Each number is 128 + 24 x the weight over its row's rms, rounded and kept within 0 to 255. Layers, rows and columns count from 0. Numbers have three digits each. The size before them is the row's rms in percent of the matrix's.

# gate: layer 9 MLP gate, 2368x896, rms 0.0685, rows 2317-2356, columns 672-783
# up: layer 9 MLP up, 2368x896, rms 0.067, rows 2317-2356, columns 672-783
# down: layer 9 MLP down (transposed), 2368x896, rms 0.0625, rows 2317-2356, columns 672-783
gate2317 102:137087138139170118105156105154120166108120095106115083195136145135119111119134111087113133107129138116114128134144125140186083154163137168158124098134155095110157145111113144134161103130100134124091104140125104119132114128111139116103133098127175122127114097103109122121114145133147125138132129133116143112126114137123144110141155132130
up2317 101:086139117161131138140126162156124136114121143114131131122169129150141103147182157133106114133090090155164112114104111122121144125115137165093113152072116094162121127108142093148112164148131152120131140093136125134129135125152145116140133095106088130098126124150149096157177112157090138147136118158143152119089139145128132168143120103139
down2317 097:161118113126177187108106129114146132121102144118137110130134120112086139145144098137119127157178101152116148112144116123175125170137128127163114129101145131108126106164100121098133118132152126167109115102135133180117123125155103127086135100096118181129172168085127140090126144149078120122137136165156120100149115110105107122128132145170
gate2318 109:137097088099129099135169127146134137143188079133117126102166073112113073086159120109101078094132130106122120140107117098102106131171108100096118091122117097147138153159122116145153123138121111137093145134088164127144120140187119171108149144146134157164123151112120140142143144114160125136127122184127120107149096154174119166123150134118
up2318 104:123108123146115110143102150129100148115178102108131134112144149106107118117191095130138102101132140098143141119119122112133152108157132108086134130174125112146158124122184129111187082103121113142165136131113167170098159143149142133145184120153138118140161128107126139114136109155149146163120164125135121132123132116129112129173123132149
down2318 110:142140080108145135157126126139117131129151149131109153120144127160133129106161158140123138094110152117143129100134103131158157092135159124123170123120140154162180148103153133118176110114139087121133113127118126117145137147124115063104136109105125138146134104121110145149157131103105088136078131138155151134091093150148198148151137126112
gate2319 105:153122131139114114131122150122129091091118104151138097131106116160095144077123148177161124124159113105126136110112126127137158158153149103114135130132106128109138131143102119134125136146114125118103146103135184108116153130091139126159144121124174144135113175144107091158142139177151117121096117145112142140108153111057137106081143122101
up2319 097:156125157072104159177148139104133132142174171116134077094088117149107144108143156154091133159109122134112168123105096102108110124099115088144096125156118124130140109106148134142077139112138170135148120097116144113190117124125179142118106132136131136123169141155143109136142126117153115116093094127109116132110183099152158173102084126129
down2319 102:113145112133144148065129133115150125134128165083158176115125093171099107143095145132130089135120098132118121108118099123120156179112133144096147143106153112117158182162138122120117166110162126125095115113103135141127129089153157125127111111159144122163092103081112091189166165124132138122136134116145108159099109104135138148142125098133
gate2320 104:125127127131119134177123113151089124108157140109137118111145126131160163133152164126092116097151156178117137131143111167150104130190147090106112149123134071139099128104154159127093136091141091099146120128137174131135158164071159145162171145108138127101109114125153113104130127148185137121108124089130137145076135098179134120145149148119
up2320 106:128149107135104141118154149130151154146142125116154147146127119120092122127102096129136127131102114161117130117132147127115109173115143098119136125124159134138134129126138138122182115130077136143122131121134167158125115123127147150142081108131094113073143099174125145088096160140119141146125109080123140118102137147155156131130124162139
down2320 106:145134115109114117121142071133111118131127191129176146121128110129147153151111144144118178160144103154133104098166140123150114091142091112113144173154143117134156125144138120103134128122139071139128138141194138129119117112142127101168108110120096174179150120151144124123155100106118098147132088119157117152147139162118108136128102126136
gate2321 100:141101131155135133197171131095135101138156085133155090121098041148097111105096122126113120109125160117138103162103161101177151125145150157120114144146120078127154114183139165124115124134123087150094164112142115164160113148129107122089145123149166169154120097141114103147177131146134119153160095088136119082149088153084151139109107133154
up2321 104:103098080112147159127126152136177115120127099175133132123080131154132148081123131111109126099112098125100104152111114098114084094133107131143113132142122142117103125129153106132145119118160147108085145154136144140137110147131127101132113167129126127141153159145099063133118172103144116115133133120132098132120124137132090116124171119142
down2321 095:109116123116123166124199144090101111110149142139086131147094045134137149153107117122136106098100111131137130087152151121136119021163112101112152149122121170156116166073100189097163120136179147103120126110129127145139107132132123122108121125162144088102058080132122162168138115096164101097109105138139143105145145069125118145123098131140
gate2322 095:133097165140096135120156092134152145118131113113132140148190119133160133141102142149158065106154134121134129098122130097092112164078129134109124139101134142096120120124138135120134123093128151159116130096112137133120136102124107106151152127131113118139155109136168145141110141140131173134115132134139132114171187130193142131149163110169
up2322 094:167092155089119119095101141121119129161164117155118197157152147142164133114177150129161104167145104144095148140134119126144132100080073108163159119118138143148149135126133125118131149170118096109095104125109169143183094130104136129113141107091106116100131119130174100095130137189118119119102172139126129148105116085153127143116161150132
down2322 098:119125127179143119144129078118155121169103101141126131144174152153123148109137127166118143143131139121168101115154087130121152100117095093115148122161161082103130153135143121121114141127125119130120156142136103136126096120135111133116123130122140118146126121125121140169160128154143180146144110115114127130110255135099123120128137133117
gate2323 096:113113123093139151116081094097123182139121162141113109147138140128118143105081111114092171142132112138127114110174111087156136141130098150138158122135136085134109120109150151118168104100143101133152166125145139135158123066110116077122106095100136150121100085127135120103144134106104134163131132110142125110121106147145137120123141097131
up2323 100:076146119117126142106137127119122143120146115132126134096145115117148116113122115093113133130097148155113149143093109084151132130112107144149098133122109135139133121132142148144095169158136146120089115145135111121123150151126146124135087141109160148142115128126129132095091116161137154165089158130135095134145112151079114099134139180124
down2323 094:106127134113127167102124142124145133143084145130146125079131103164103138160111137133104144092139126161170180140105143169135158084135152136126111131148110159147114160114151118203129110162089089096152130145102131107158102130159141102133153115138134149146192141154141133136111138108170143159110109108142086143112143104098121124133137173140
gate2324 101:151131096128126123146117132130122139130134147125134116095181127139125150092119110118130149074100165117135094145101148115119087145076162118109133092114126101106155167102107125128097124100139127098173157128133156134102084149105107129118123145112102097124095112118146174113104118103189142138117118114124138131130163139124141131074101151089
up2324 105:150140119120103129133117109124145138174143121130155132101116137136162128116144113112082110113096133130111139137103155118139158170118121136106080128092152122118098107114142151130146156117110109117108097137154109119101124101136133146143104106131155121139170116074120124155105157164100154171148115161154074136095167114076145173153104128173
down2324 093:150150098117112163139142149101129121122172102155122158119131126151177120132132103108116108149119114150154119188131124133099138139124155095137125158184135122121161096151099168117147117188108112130116140133092124106124091104158139135114124112122109055136090107133099142149118114093113108131086116125113122159093066144133141141133124113161
gate2325 103:148133115088088136133091168128115142126141154167155135102120141097153136122126110198079142140122123121155068125150082182130126140114106140112130150127128122126114108104124098117166144145163113115137096157124142150145110169139126135093145133150117123118157118135114146126113136101122137126100112139176154127127131144152114135122139143123
up2325 103:095111173128112125119166086146133106168149184110091104145063141125106106139094169166118079136109140112092143146107137106091142106134130144114115133146122155129089127145135109129129158136154111162123190109178117166146158117136120132152127151157149092134121166079116132135116106117134132133146155140139184136136121132141102135106131148154
down2325 097:101111108140111115113106115118081145145110084097134098120127118162139171122101166168153115140138128124129106147133143111130109113120125124104100137167146070114120109069133145135139162135124114127137127134118119061115136179113088152110122129142162138132150122115080087144141131139130153097110095140136126070090143143099127162125094122101
gate2326 105:155114141183097135149103102141182105131131111137129122164148128156152150133096119114103094106181075120138121130150109117161124105127141113138147107110109074139108147097092124159138151120159162158140144096121113139082142140105126126076150138106116094099137147161134078095151171117134163120133162132144152115173138131117099125114133168101
up2326 108:137139147087110144157117125117121116157140087142139081195142113130115105116143123075118118139177137116150153150125103113156134109158121072116157132084109156149170119103143139138141118144141116189127101126115149153103099132156104095146119113127129115066121105105185114112103166122152120104147160115177131133131131071147105159141147121106
down2326 110:130144145174138144129140112101142155154124124093166110144102139123112140113124119111098117138145089137133157079132123122111138109114123149089147104135110134116104104099093160132116141103127129120102120085136107123090156135152103106111142081180077167135088114097089120155129126137134127115132170092125092105114147157076134149092175143119
gate2327 098:120098097124139108056147130116162134153117101100128148110151122179119190157132154128119118114127144161139120096124140090109129119111098177122156107146151139147153140136150147110109164168120121165123133134160117105148089122108107114122128124123112162126155091110126174120168151101150133152135096118110108112116078084089090137112142124116
up2327 102:163108088172112135144116097154149113117118137117093114133125175132150153103124141119103146122174151143060104160078129111123145120120078141120084145099119138143103138120117114095131142114145101093141064121146119131113176138132136150108138115181111080146165156146177115179119113128123109147106137156134100123120129140143100192130171119151
down2327 093:129141097140102123107147186110131123091124109129123120119133144131114103088112082183105151132108140202127152108083081127132108120102144118118132172153155142132154138108147135142150100150163093180105152106139151097118069121156155115138129132115113098106145148185121166177128110124169143116162161162115171110139175166104118141104160148139
gate2328 093:157093130157086108151138123157126161107131100156149120120071088144119164167129135118133122125151121159103126086155128103125125160112118150112144112136123115139131150128120099160130148130091141124166103105121147160131145124123129140147144127104108144149151140129158115125137165125154110132143134133117142125143105103172138103108133132143
up2328 095:108124139178109111112112140148135130127148135182171154115148125153132184130147146169143108095135121139170094107127098119121095127140127127123114124121140116110151134134166121116142120139170104110144184111165111124144080138124144142145129110093198117128100098112139119140147127102134141113142094119124161113126115143144175077126112099116
down2328 089:128157078156174142118135132155144091102148120145116116117109124136122105091115164172153153138112103204118151152095161115116138121127126170136097126107155089125102139155121146087142123097120124156127165112126142101116099135130124097128161129146160135112131108113120114133109141145091124136152073111125113117090156091119128128120092123114
gate2329 094:150137113124182110188109112100102116129113161136146115155156125130128108142109177137109085131149089131128119165092128125152131187135124134110120115130117086135161202139144111077120118155136121095102159167118138118097117138161102130118099141148114144094088092101136099125112131108100107132127109121120194123095130119104117147083127139131
up2329 095:164132142107104113106153123089127156124109101108145171123130149101137109106150143131121130119146138084115147110136129139148115170146138129129128130155143120091143079120106140118102146153137158145124109121143159100120080109143123140112128130174109121144171074124124101106103169142144145129133127156152165136139137128178169149145134162144
down2329 097:108163087095162159123160166095100126136093126097098124103092166177113119115147134138119124139118129131114136129110150138140131117137133106147159134151128110139116110141117147151162073117139159104154103189142135085126171124116111119106119137133154125133078161136110156097109128172125094138141108147104115131148123106179114155133101130109
gate2330 101:135126113142085157150124119144147102146139132173133092181135184166150119131128101138129070104119129111136111090134132104119121137119172122129149136114165140133137145151131120150119150136119097114129132108097149099101096135108133090132147167131155097158134112166181116140139144161160095126133134153134117150132125108085103098149115139114
up2330 106:133121163132099128146137179119113127109153130140149101135152141163151138157128161140105110101125157142143122087131110108170142124116138122119124109153150096115152106074149130143150175125156125153121129138100192159099112137129090100138123107125142120134141102158129141151141140123101091082115138138092160168139133107107149142125142116111
down2330 097:163084114161105166194127117167113134118132152199124096151060143154111097116152089139133114143097145147112150130118098142114123093121110082182129158145138129121106163112110152148092152087127157103117165108142133130181116111113118170080120110142115085174092144148100168128158126115121105137165088128140120098111113089113118136149125152117
gate2331 082:127156054109080127126132116127091101136115131124154108137157074121129089140104115160104119150148121167156118126115090121149144105153130147137110120128153115114130109125104095127111115128155119124137116090087127173145155108116095101113109159106164146103136119149110158099109101121134158134150114120136059153136154116125131106091161103110
up2331 068:186096166117164126135147123145174144123112144130103162154116194131129142145114135122162097120103120104116136173154168132112132177093144107119166155127121146152136132137152157129142160134089125130123140131171126072128131129123134143144109122141064095158096126095136160159161155103133111159093159138129170090099114138127119169171079138151
down2331 089:127125122110172093094097135140134106111134083127138141152096099114104116149154129159088146131132079124119150121104159132143118157137120128130187113146130158128163168153130078125152132129128174132147117146140152131128124134119127074112129127057125090129153103114138148103092110133171124173117112091138128116109024130177097133128111155182
gate2332 112:126136127154112134138129132128191177119121148125106119115131092124085119156142133117126103150123127102129135161124151142163124160153107129130108137119124111144131157101120091108103121125094108123124115141108113135148136149158150119139132137099170139125124165146139126099136116117120146141111140145173127153107131129134138113110176135146
up2332 115:169160114100109156151092123107126194161144130151141111159126146138093124100140128121099104155098106111128093122099154125116135122116123115111147171124132156087133106145101119139137050120143112151136123094105172162133161152189115133146130109134121160114110124182169134134149138189138090124123156135129143172132146135162063112152103093095
down2332 103:120142124117124126136145122081163134153121135109134125134121197156140122091112089123133122133143152143108087131093128101098148133094134103119152165115172108104141114122108144092118110132159104146149144117151125131130164132149128106099127157142141144132114119146127112147121143146101137117144137058148139106138088137118118120150122081112
gate2333 104:116150130176118078103170156163165124154151141149136111162107083152145103102092162121151133090140148115117111097120118124184108145125139121155127096125148171148168114113120120167115148115136110119116158095139147117122085114078119132117101154154124103124126115135136177059141156129110127091137129151110138144124047128097191122131141147149
up2333 107:096115088131138141145093129126141109117098133180082126162122136135135131139117138129135098123091119102108109090109151167125122172097124100151104087066140141090104159139131118114153174171140112126119133134121134124143103128129086098141099153091152136144138113143130132130070100143125152122125132110112161161129127170109133155149143101141
down2333 099:098147136124158095137138116154126141143104110128090110100135121141132159127136105140112092123120082114097122164168151113148114174155157130188123125137116141102144128133137109097143108116130108135097159111116176167118115117085099139104107121112137104196074136137088165162108122131128120144137150109114106137158138100127140139148112131117
gate2334 100:063120114111126123099132112114128151116151153136131165152104137140098096146152107094169105129158129130132134146105106152162107118131143144122177175133073110118139058120146164163126142136132107116143110129097159091113148131111122101080113134112127138139148137085116089093123128092107129155133140127185115157155108101122126109133151118137
up2334 104:165115167121111142110144097163088145110139115151123132143106162129185111106173154128151139122091137145120134123111081130094138102131118100098167168138128114134166137110132133091147094117084092105114110115156162104137065131109125117121145161124121146154113091134117184098094118141173131100173138116126139110100146181122094129143163121130
down2334 105:097114102169156107109159066112118118130163109092120145096095120109191134156117131115112099115194132114107121158133117122115117121136129071112059141178118143134155090114132131116160113123142125122150087102144129134126128151175160141147109112143099119110146147132142134147102082158134155091111135139104157110142186135143114116133130098131
gate2335 105:108103173123160143125068141161119162153135088141061122161124078098085102125150127147117120152156087168105095146132188128141150139148143142099127159100115156124152131141102119141155172127123109118183130144137156106125110124153144094187149130125103107118132169137094121128163080117105160166122143139131113137106118143107127154156110146138
up2335 102:074123185111121143114122151148119095153122097136102123114177110118106132151127082108162106109113114142163118155109116163145117122170159132119112130091137134129145118125131105125143127143091142150137144130115125095128127150146137106152119169126137127103119141131101172146126165094137069142130107099116142138130170147154122127121120148126
down2335 100:080217126131133155116124122142150133131078138115115157110120133144128132114136124070153171130089133127139121112139089131115141126126114112118108131168124136124086106173112129085159109121104106139091168106123118130119114122145088102159144109113104189086108105175119145119154168171163112127122132141141175130109175116114074122142113090131
gate2336 088:135098125123143103185170109131113127148130129102105148150104122149138105124131093163146111102136103124135100128141105134153094157122093098117126128116135076097121103109148159115105128088200157152180144117102138125142110122133088128127119155157110149163145109093113133123135135165097129115137164124084095128096137153097170109106102119157
up2336 094:115128114134135098133144168127140142170142147114132132141133123134106141130096092122113137116173157108090134124149169154152145144100061132095145166150137121116149147145136091123119091094179174076136131108089177111118106142155135122106137113110098147158158147080129094067112135148143114127129152136113112147128127169124117135169134133119
down2336 100:139115122088136129132118097106132151156119091119127128104190147089136117104147096093127105161110169113172096098107170098122145108119133140151109148203139153134109129145141150161125110142087104083148145081140120164132166120136144140195113089173116121099132140118158102143108141116143139123125122163141115109128163065114144111080125115113
gate2337 107:153150097161154149122132172192109105133111126171138134137133147107116100145076140087156134109124095151106163154127095150157100118131178156145190103084151132127105122096110155130133176102162149131126142171113137147150151135158113131129099102126126137129157151119119146150142107136114138099131095117111120132114156150136097134120109106114
up2337 103:103129097094146137129148163105139123132113106122123117168120130110127149160105173113099092163091167125125139148108078071183139132140158133112160124136160087098111140140062164107175148101144120147110115128111126138140118112157141124175116111107075120141124132135094116161138132122155114098122145137111126135105128091154180119130119149112
down2337 102:148098148116143131150138138128081147157148158139164176134115151124189106117181136118126163144126177107164076165156127132157106149132114111126160092105193151130143129118126137104107121149139088130084117136101136109117124090088130129139156087105186135103096148161172132138122126151082134118156157131128154183119136149139137123148138114119
gate2338 119:109124110154162168164106121146137161114114136075155150145122101098100094122185145109144097182130149150152134144160150141107121120147132110113132136134143104116087153159121137113173134104123106135131117100133103168123094150110121216085118141143139108156094130116147162125125139136151140102091146072145110154145104116096104155113108125113
up2338 123:133108151126128124126161133121104149109147098127143129128174156119161115083151124150143118125086146136126136190123146120158127120141162112184144141106136122128125089150099118108111094146105101140101152044141124116097119136128097113098119117169152121107154123124116162118076113116104107126131096125119126136112133138178161072117107087127
down2338 104:156134153110122087098141166076148106151135106140096140126105117080182158107093155113090136114134169074105122115138077117123119137106125126101178119153116157104125111120202108143120157137143113138098148130126133141074134108116128116117182130162104114129175142120146166089173160133162156091150098141084143127116135148098135164138184117099
gate2339 109:096134143143156130116120138126114130143126146107149182123126160127100075111148062143117136156172099113101138125110125164155103156116140103135099132122122119161131152149144137089151102154095096148131133099173092136164139162152110175183084124140144123114114166058142182117149142142138120130128135157123113167114137124095117095157122110120
up2339 106:148121111137154114184117125136151089144125115130109091110107041187124129145112105154101100107174143103115129123130115151129145134134129129128107111146130110115089128136150119077107135148103137134087102114127139114158103141103106095107105112076112143178107138115131113180147100117173109144142138160140127125132183116196115152144085161122
down2339 099:138125097130122160125136143126090130101150162142122115094107115144151136151117106079148150142141138157099109112148144093138141119123132145122068123136109148138096108181131115118107080124132142102061127157113136151096098132131093144151123123159130146122141118112100082140108110126100167172153170156135121118110153119122119153100133172136
gate2340 091:166099114089124165128080137143108127114161138146150101138156134122137118083122128140102125137110111122155127086148102157154152149120140084142157136159136119101127169087102086117107105196122129156111111125111110113111081117100107163163132107105166141144144125143106099151121116129126128108114124143141101096139148160143124118087127128103
up2340 096:140121149134102125130134132119120141114133151105139113097188134113111176085093136163122135144111145162117175107129074130105136116168141145117143128134121101136147140132152061089143141152104153092108180144118101161118124087110113111166211134119175150096107110121160134133155104123128076142106123099123152105150095132155141131140110188097
down2340 096:146091096083128127091139169098099185138123150103093115121135122123174173141168129134124108136149126137142151103126148121081150142144115158122102178124125112126149137150146153154144120113099141109134152123131126134153120084138153137134120116149116094105089139186106092084107102105160136150148116133116113124128084148135122112107110143139
gate2341 110:143129158155124111151153108147175155118158132121108146151140124134122153121133127118115135092137144190141101077111109129120130123116115187114107086173119107135145121123087088136101156102159157128090159156111137147123157136147145158165099134114110070119088110097148126105153153116129166135115147113091102050159113099146167150109146210145
up2341 115:200149127141119101161087165105126128141114142149142105117108123139129128094153160115147121095103122133132079113151131151112141139155153134140115147123168162133113097092116126134143162163133084091118106132121112135179106116081098159097098115129138130176127100123110119119140166131145154113126162150149148136138072155112136134127122131121
down2341 094:160148132168096125080098109142114151076157139133136127120123178121089115147132141102125132153125132189109110071122140102109109069081112150114186164134145154121147143162062138140061158138136133124142169147109112107087145162127141156104160130168125141111098107136128161141164105151139154161120142123115074152103095143153127139094134125107
gate2342 096:141122100146138110176156156091165094071129065123130160110180131109108125168125122142144153166117104126144114114151151133144162128128151110112139124136158113098125104095148149121155137159106137161139159152125125122145107099132123086130116086134141120135131162106138117128135133133146136117139145101093116115115134163130137098155094099113
up2342 102:109138158104126111130142132109120084195111120133122169185184112116104092144191137148103150136087121145105101145147121144116143151156101122119123134133157112136141137145055093181136134138175113130121079092147149123143181119106138154133114125116141168170123138129139157159149134143137121139178104115137142117137157136149134110128125179117
down2342 105:084153148132107102180145127151123105142120125071133122148107144141124112114139140107116120134102128133101088121146130117151131116117091171167097171143113162104144083144106139134091111153090160095115111141113133120147148131140143106170145132131113123148120155099134150123119157149126146187165128171124168119161121117066149124125126162126
gate2343 104:145127113135112168125136095145156124128114119133118124125123081123132157109144103116130124152154106149085152158163124130137134067094127094161169142128141110138079100113062117165118133155153135102085112163163151101104157138095062117108162164146120157136132097106152139128128147097095080158140131087162157172137085095170130137127124109127
up2343 101:113108123165177108133114137114135122126112137115119116123129083113137123133092135138127127138138103116155114119116121134090143132138121132118121134124126110137089175096118128151163088098122114153126124167164133101146155098162125141124115106164158108104151124134136095105107145137119129128130134134124143116136132119149117132168106147094
down2343 100:107107155139113168110140103128134081121131123151108107112152082134141130127118148098147102130130099122116150147126129167127156043125123163139099131172168104127125156109128170079121179117112147135145118145101123125114112138140116156148144154130088108107146102120139122131173145132106112134165174100115120147184092144109104142091139097130
gate2344 098:170173142128091119161113105099142155095105136144113134086130142145123117130147117133087137115122117136167109125133111141120114117129107092127176110119158161143137123148141099133115154139153108160183138118116136089144123134135100111138138144114145142118108157094158155132153139137119098179119081110181132134143103138137166141125102130122
up2344 098:133167141125085104138161121143105071132156135127115098130136102136151116119161151139129142160152108104140109141130102155136149098146137144092114120095121105116119125113147095109065110161063123149099074127118151113145125130089150087068106125109083109168134126081087126092129150131160159108102146148119107151119129113144134172096193113127
down2344 096:127092122136112129189128133057118135126155134120172132098170152136132146149172177104128114087105124129114136150119139088107073164166150108104105116092149103116130100095137110146128167154111154115135134141155159134115160177141116110155129143088146103149133145130110158144130141103108110163156144109110141110114141155094129129104145116122
gate2345 110:166158160124133090105144149138133150130114099184130090101100134119160154139135113136082177143149082135090129137132152135145140151105129101133082137112115157144126125117132133135091137146154169097109111137116108130108137128141062125113167133122142136165133098139107145124114094136131097122092116149210120153137132171129150133147083150119
up2345 101:125115112166176137135104116116093094109101160130148142168117155096128120153175133095125111141138112111118165156134146161176138169138155086114073119109146162137168103132131099132124161084106133118101133115134161177140123140142110093128146141130121103103106110165115148120124090148153108159146132108141109110116149098114166150143101094130
down2345 113:148141145081141154084130120111119114147119113110103094161128122122145109157108144132126132153146130129154145128136116129114132203115127114112117143131143116111106131113154116090145115121168135136128143119122131088106179119137130166149110095154141131073136103148137134108151111115103117118149094133136122129138097166127128135104172094153
gate2346 105:103069147125144144137171139118100129143192133167161090129154096101119154156114093120071175192137118195155107109152169169125089121099138104145138132128147116107077128129150124116148160129160133157149093089111105126108136115120106150139121116103143093153084114177111133147150127143138163131137124139087128139144137131132153137081088138104
up2346 102:144110106131106126140085055073120151143120173112119137158190096150074145164142143148137131135095141102182158117111108123157159106180101150089164137161117170137120136121142146145136081142148084147176105121133153124111124152099153141122144186138132139139106131123105085151109110121175111116128109106109148132098143155142136128115116168113
down2346 099:111182123108135112101097129097127093125159109156119107175149123127144113125100153122088101139120127149148124114086150157150115025112154134138102131116158082146124125114128141133110139135150108088086141131083111115140183094121110108113107133094124112125139156121119119116096120167105143145120124118090151096107137088152154069126142122135
gate2347 102:157101132112098093071082087084096137131145134140156174102141131140142118158158102127130140122101153107145112149089109112163144110138142077095111111133159156133124130128143120132122109127123155141110172097135144130168146093101109136108132159164132069122149152124132084118119160089097131125127113146185153117065101090107142123154085118143
up2347 097:134128151109142163142146128107166166101133113173205152156196120104126069137119114139157115139169120146129124121114158131101114091146123121172138171151161119164127158111100102095135133129117121172130155130142125121093078113144144099082140103137133150087122116112113119144151131121141122106090170148123127118128134127143112115110125138142
down2347 103:109108116154095164140118158130127130151138156088125126095106165103144143125127150148154154155137132130156113109109131121077095076115142134084130133169157096130104131142042174111107096186077141141178168162168130148133118135162104161131117108143160156170114176118156147089101124104108164112135118146138114129125088143087151110102111089093
gate2348 099:128124136129121094142155140114111134150116144181111097119135146156142098122107096080127157175100125116158151131141130113092128099138105115126185138119130108087144141139117138113116131111074120142126107142125120125157141104166146142145142077171135104119143082104135123153152168101165138117138135130099121055138111165142138114068132106169
up2348 099:175123111129128167107092109128123131092104131134131116126179164115152109084182159147118091128132110151145165100145131099141083165099147138105157146182162157160142146124081172154132153132129142129130152180117106075173074142099129101152121113095166153136133163165152118114104102127098129154069135139127129119107114086108116137145129136104
down2348 099:140110143089147144132131133134127116105121094136150134128104140147125167120120188102118100126171157134122153109113130120139125255133133126113124155173141137117136130110104142147121076161139125114133112120122175149119180156099139137133135099110088137165123134147127070135171133177140173144131102179158107095133076112160136142194130093119
gate2349 080:154149146182134135092115127115171147107127159133128084123085147102128121112120166086087087109106123140147136155129106126148161101127095116108143135164138113156140139161100129114111141190137105107124119133086119116119131108108165144132107108131113099112149140118109144086121132121166099139108137174111130103118113122126106143120127145100
up2349 084:176139166116170140133134164116122142157092092124101171101147126099086116144123107135127119154140124153105120096091103140148090160127148144098101119174132138123133112138115124133105157090132149098154062175102114159125123127160144119147152131133114140137112110123157109114097147126085115158118159110129164121108106132130126160135137115133
down2349 087:106141114073126141132093124132181121156129089138095137130079112053121102129150119106125140138182156137136103098126157159123110121118099166100149118152114127148087184118148153123150155134096158113127103121144111157111117092141105131138122141121106100125113179152078132135111135124072086136094139115166138132145130161136103104136134109128
gate2350 114:098139125164103110135130112114158087122163133143146102127158132136123119176117162132097094102106110135133120149146100121138116087138129102177129127151163123122110144164123100125178157126156145171119111138139139138135101149102133109163079100140133119137091124078119164151138099117159158164169103092100118084151136134131088147064074096148
up2350 112:110118106165143125137150151116142158173184118114095134123134118123134149119142098151113154149145153145083145086108169147172144124132112130170110115115141125134072150124139173132147141121110132133119128161137157184156167110113158123157160169153142162091102149096145100136098093092113131119158145100100136121113094104114077146164113135098
down2350 099:110134088152161121108107150129152155128145100102120141173122156150121075127145113148130138137144148123091116067088130095110134138161107157104181132115141124157132144127153125138102125125136132126104153168117087136132106143134165170130144101145134126075138123092113177183174132129142113149146140085139110127089088146139112128155170146125
gate2351 096:160146088134110168122127129156133171061107153114084082124136151140079109128149143122135157121153138136141177175115126088121122124109086130116114133158140155106117126131152197143168142076162121116134121075134095092128096116108136133142086117071156105122099116128126130137122132079126143119124150124120176107109115138145165083143139174129
up2351 088:142155097119099161144086158148122148104131131190152100133117102148092149135142078119126133143116118174109131165134124114100117091131136156150106151177129160091100097139174143118142144049197095153128122115117114131115100102156105106155086145119141151133109096092149105150164133137140138070141160134130173137115140111140157073139159148158
down2351 097:120144116145129100124136188132136107121100125090138161137130177133119078126113109108068144136153117105137099140135129128103114121126127141167134135106083105146128120114126103149132089123145191120165129171090088143090112135182143135106146140136159148094127156097098106136129136097131096132149106165070177181136154136120148147115160128141
gate2352 078:111171124148134107142098091108095127120105106088174120068168160140120146109111096095107148125158123100178150122125134127132116082185154149157130102122124152079098117147140136114090109130138161140072133145112107149107157144092140180121154111112118134131129153146155139121126112101131116116129119139135104108150121142102110156136084165091
up2352 082:130088143145150161131129138131132115148158133137145153091090111116125139084104114115101135141100125122154105151118123141141119109124170112129148107094136125127119074137138179123120164098115093119142116096136139158133120141175163136112165147113183134117095139116142147159169135119127116123138118108150128130109150175154106133116128150129
down2352 088:136143144120083124117160109077122075160110132075113130110148149118089075080138098150127146085119143139169110101168100129152140096142136134139090164152162117089126121141117092126123145142213128107130104084092149131136188144131162111165109129097096111103119172146102169137138149096112101110109143117111133163136110120122159124084130114123
gate2353 104:156112115151133133115109170144056156094127156123153153131148151150087135141110142166097075111135083150122071112118085150123147147143132139160133132146118139111126125132172112134165094182117125161106153112127115119127155140080134177134124122099113144128126102137100131128138136128121123111168149114173143132118142152093109105136140120124
up2353 103:146141147096135145113142114177151166164092129141136118101131097108050124143151122116087162119143158105132128124131148140138117133148099125131095104128207140151143105099163146141078104136094114114154178117107133137090145116102119103159106109071148108178108108134129100124158112116159150117102159102155115118139149125131146116118127153135
down2353 102:130127143093138142156125131141170164130140101132128133121118111117139102145092084134093158140162123114109132096097107096148106064179162131166097106126143079118120171155108111140179138109140147147079169168105122129128152119120125105144097108147128105153166107130168118052160202160146133125167122138136157157148169114088059130102099132128
gate2354 107:158096115112109116114139167118114159123139122113121093142107167130131074101048077189136140122168107110149118111097141115143145152120119128139104128119149087108116151119160145129163129140142135137115117140111179137185149102127102101142116144139091142127108133182114116111108164089152163132102113137135185119086158124137079166136104125182
up2354 102:145136154132125122123144127114146123153106116149148081107135123157147146139157175160130118144136154154154175104142114129101154076141180126125117090150117130110128109129090134121114126102130121153141140114130127147114117114126152121114145130133136104103121085129121134141123094154101114142115170126133117098118145153132156151120130173147
down2354 106:082144141143130113099078156160093085095114130127141133180148106087141128109101129186074135125087119114115114131117153123083092142112160092123139106148174127157144172137128135129155087112084117103083150125122143088111145136153139114101119125151119135128118101157092150120133128164153125126134142118135141136153123139159128149164140148140
gate2355 099:128120133142092116139136061092123166104114141135115109097161136157111094125125158140194146152107129118131134114135108093144152165125136154125171147165119154132162117123085114121157110120123117140142149122105160170097092119146100158126144086172143145131127137157117102139112158142117112172130102081140115104133077118089098122119137155136
up2355 100:110133155166165120078126145113121121142162171090117158116146143135101114138121102136101106120167137113122113126136132163126129143129089142106102183116131127194097128104081080136099105116132143133159130107070117179147123127152156147115108097097082113137149175120106125134165099117119110078113168124113110153119131159118129106130117128128
down2355 101:142130159099131142131114094122121134093111139095145116142124087124151133165126126129159077083185104110131131166145104107097127137121119139108123086167125147099121143123120144138115148108090125137127088135132119121130196163130119086103162130133092173142085142132108176109154143132112138154155143130124079109168128163108125129085116111103
gate2356 106:137149119088143151132147131173110113141146129131136128157064095134072096107101151143126150115171134168082136145142161125114148135122127134126109143110127153167136136106157162089125133094114145123126105139159118120161096146077128152183106114168118108116046114125118165148089153121118184118128112112125116111098154114188132139102093137132
up2356 102:078138135131129164109135130112102118132112112158153112083150116152069124154132174132122111136132141091127062082130130153146118124136204135121105123129095162138157111186113117097136120133164124120095096074107159138150123119128142149133126168132127103134146101110121098121147143097129090125147108118183179132105119072096121116159085116109
down2356 101:123108099154152134107156113150135105139116117122117111171128145174124156139096117139160121120135156111127144117092154097106111128124138112132148129144112148104175086114199083118142127124119150121091127128151082127103117148140092175096126129110114114138105164127100183144128133120118129119145124136151172137116115124141105098125160102124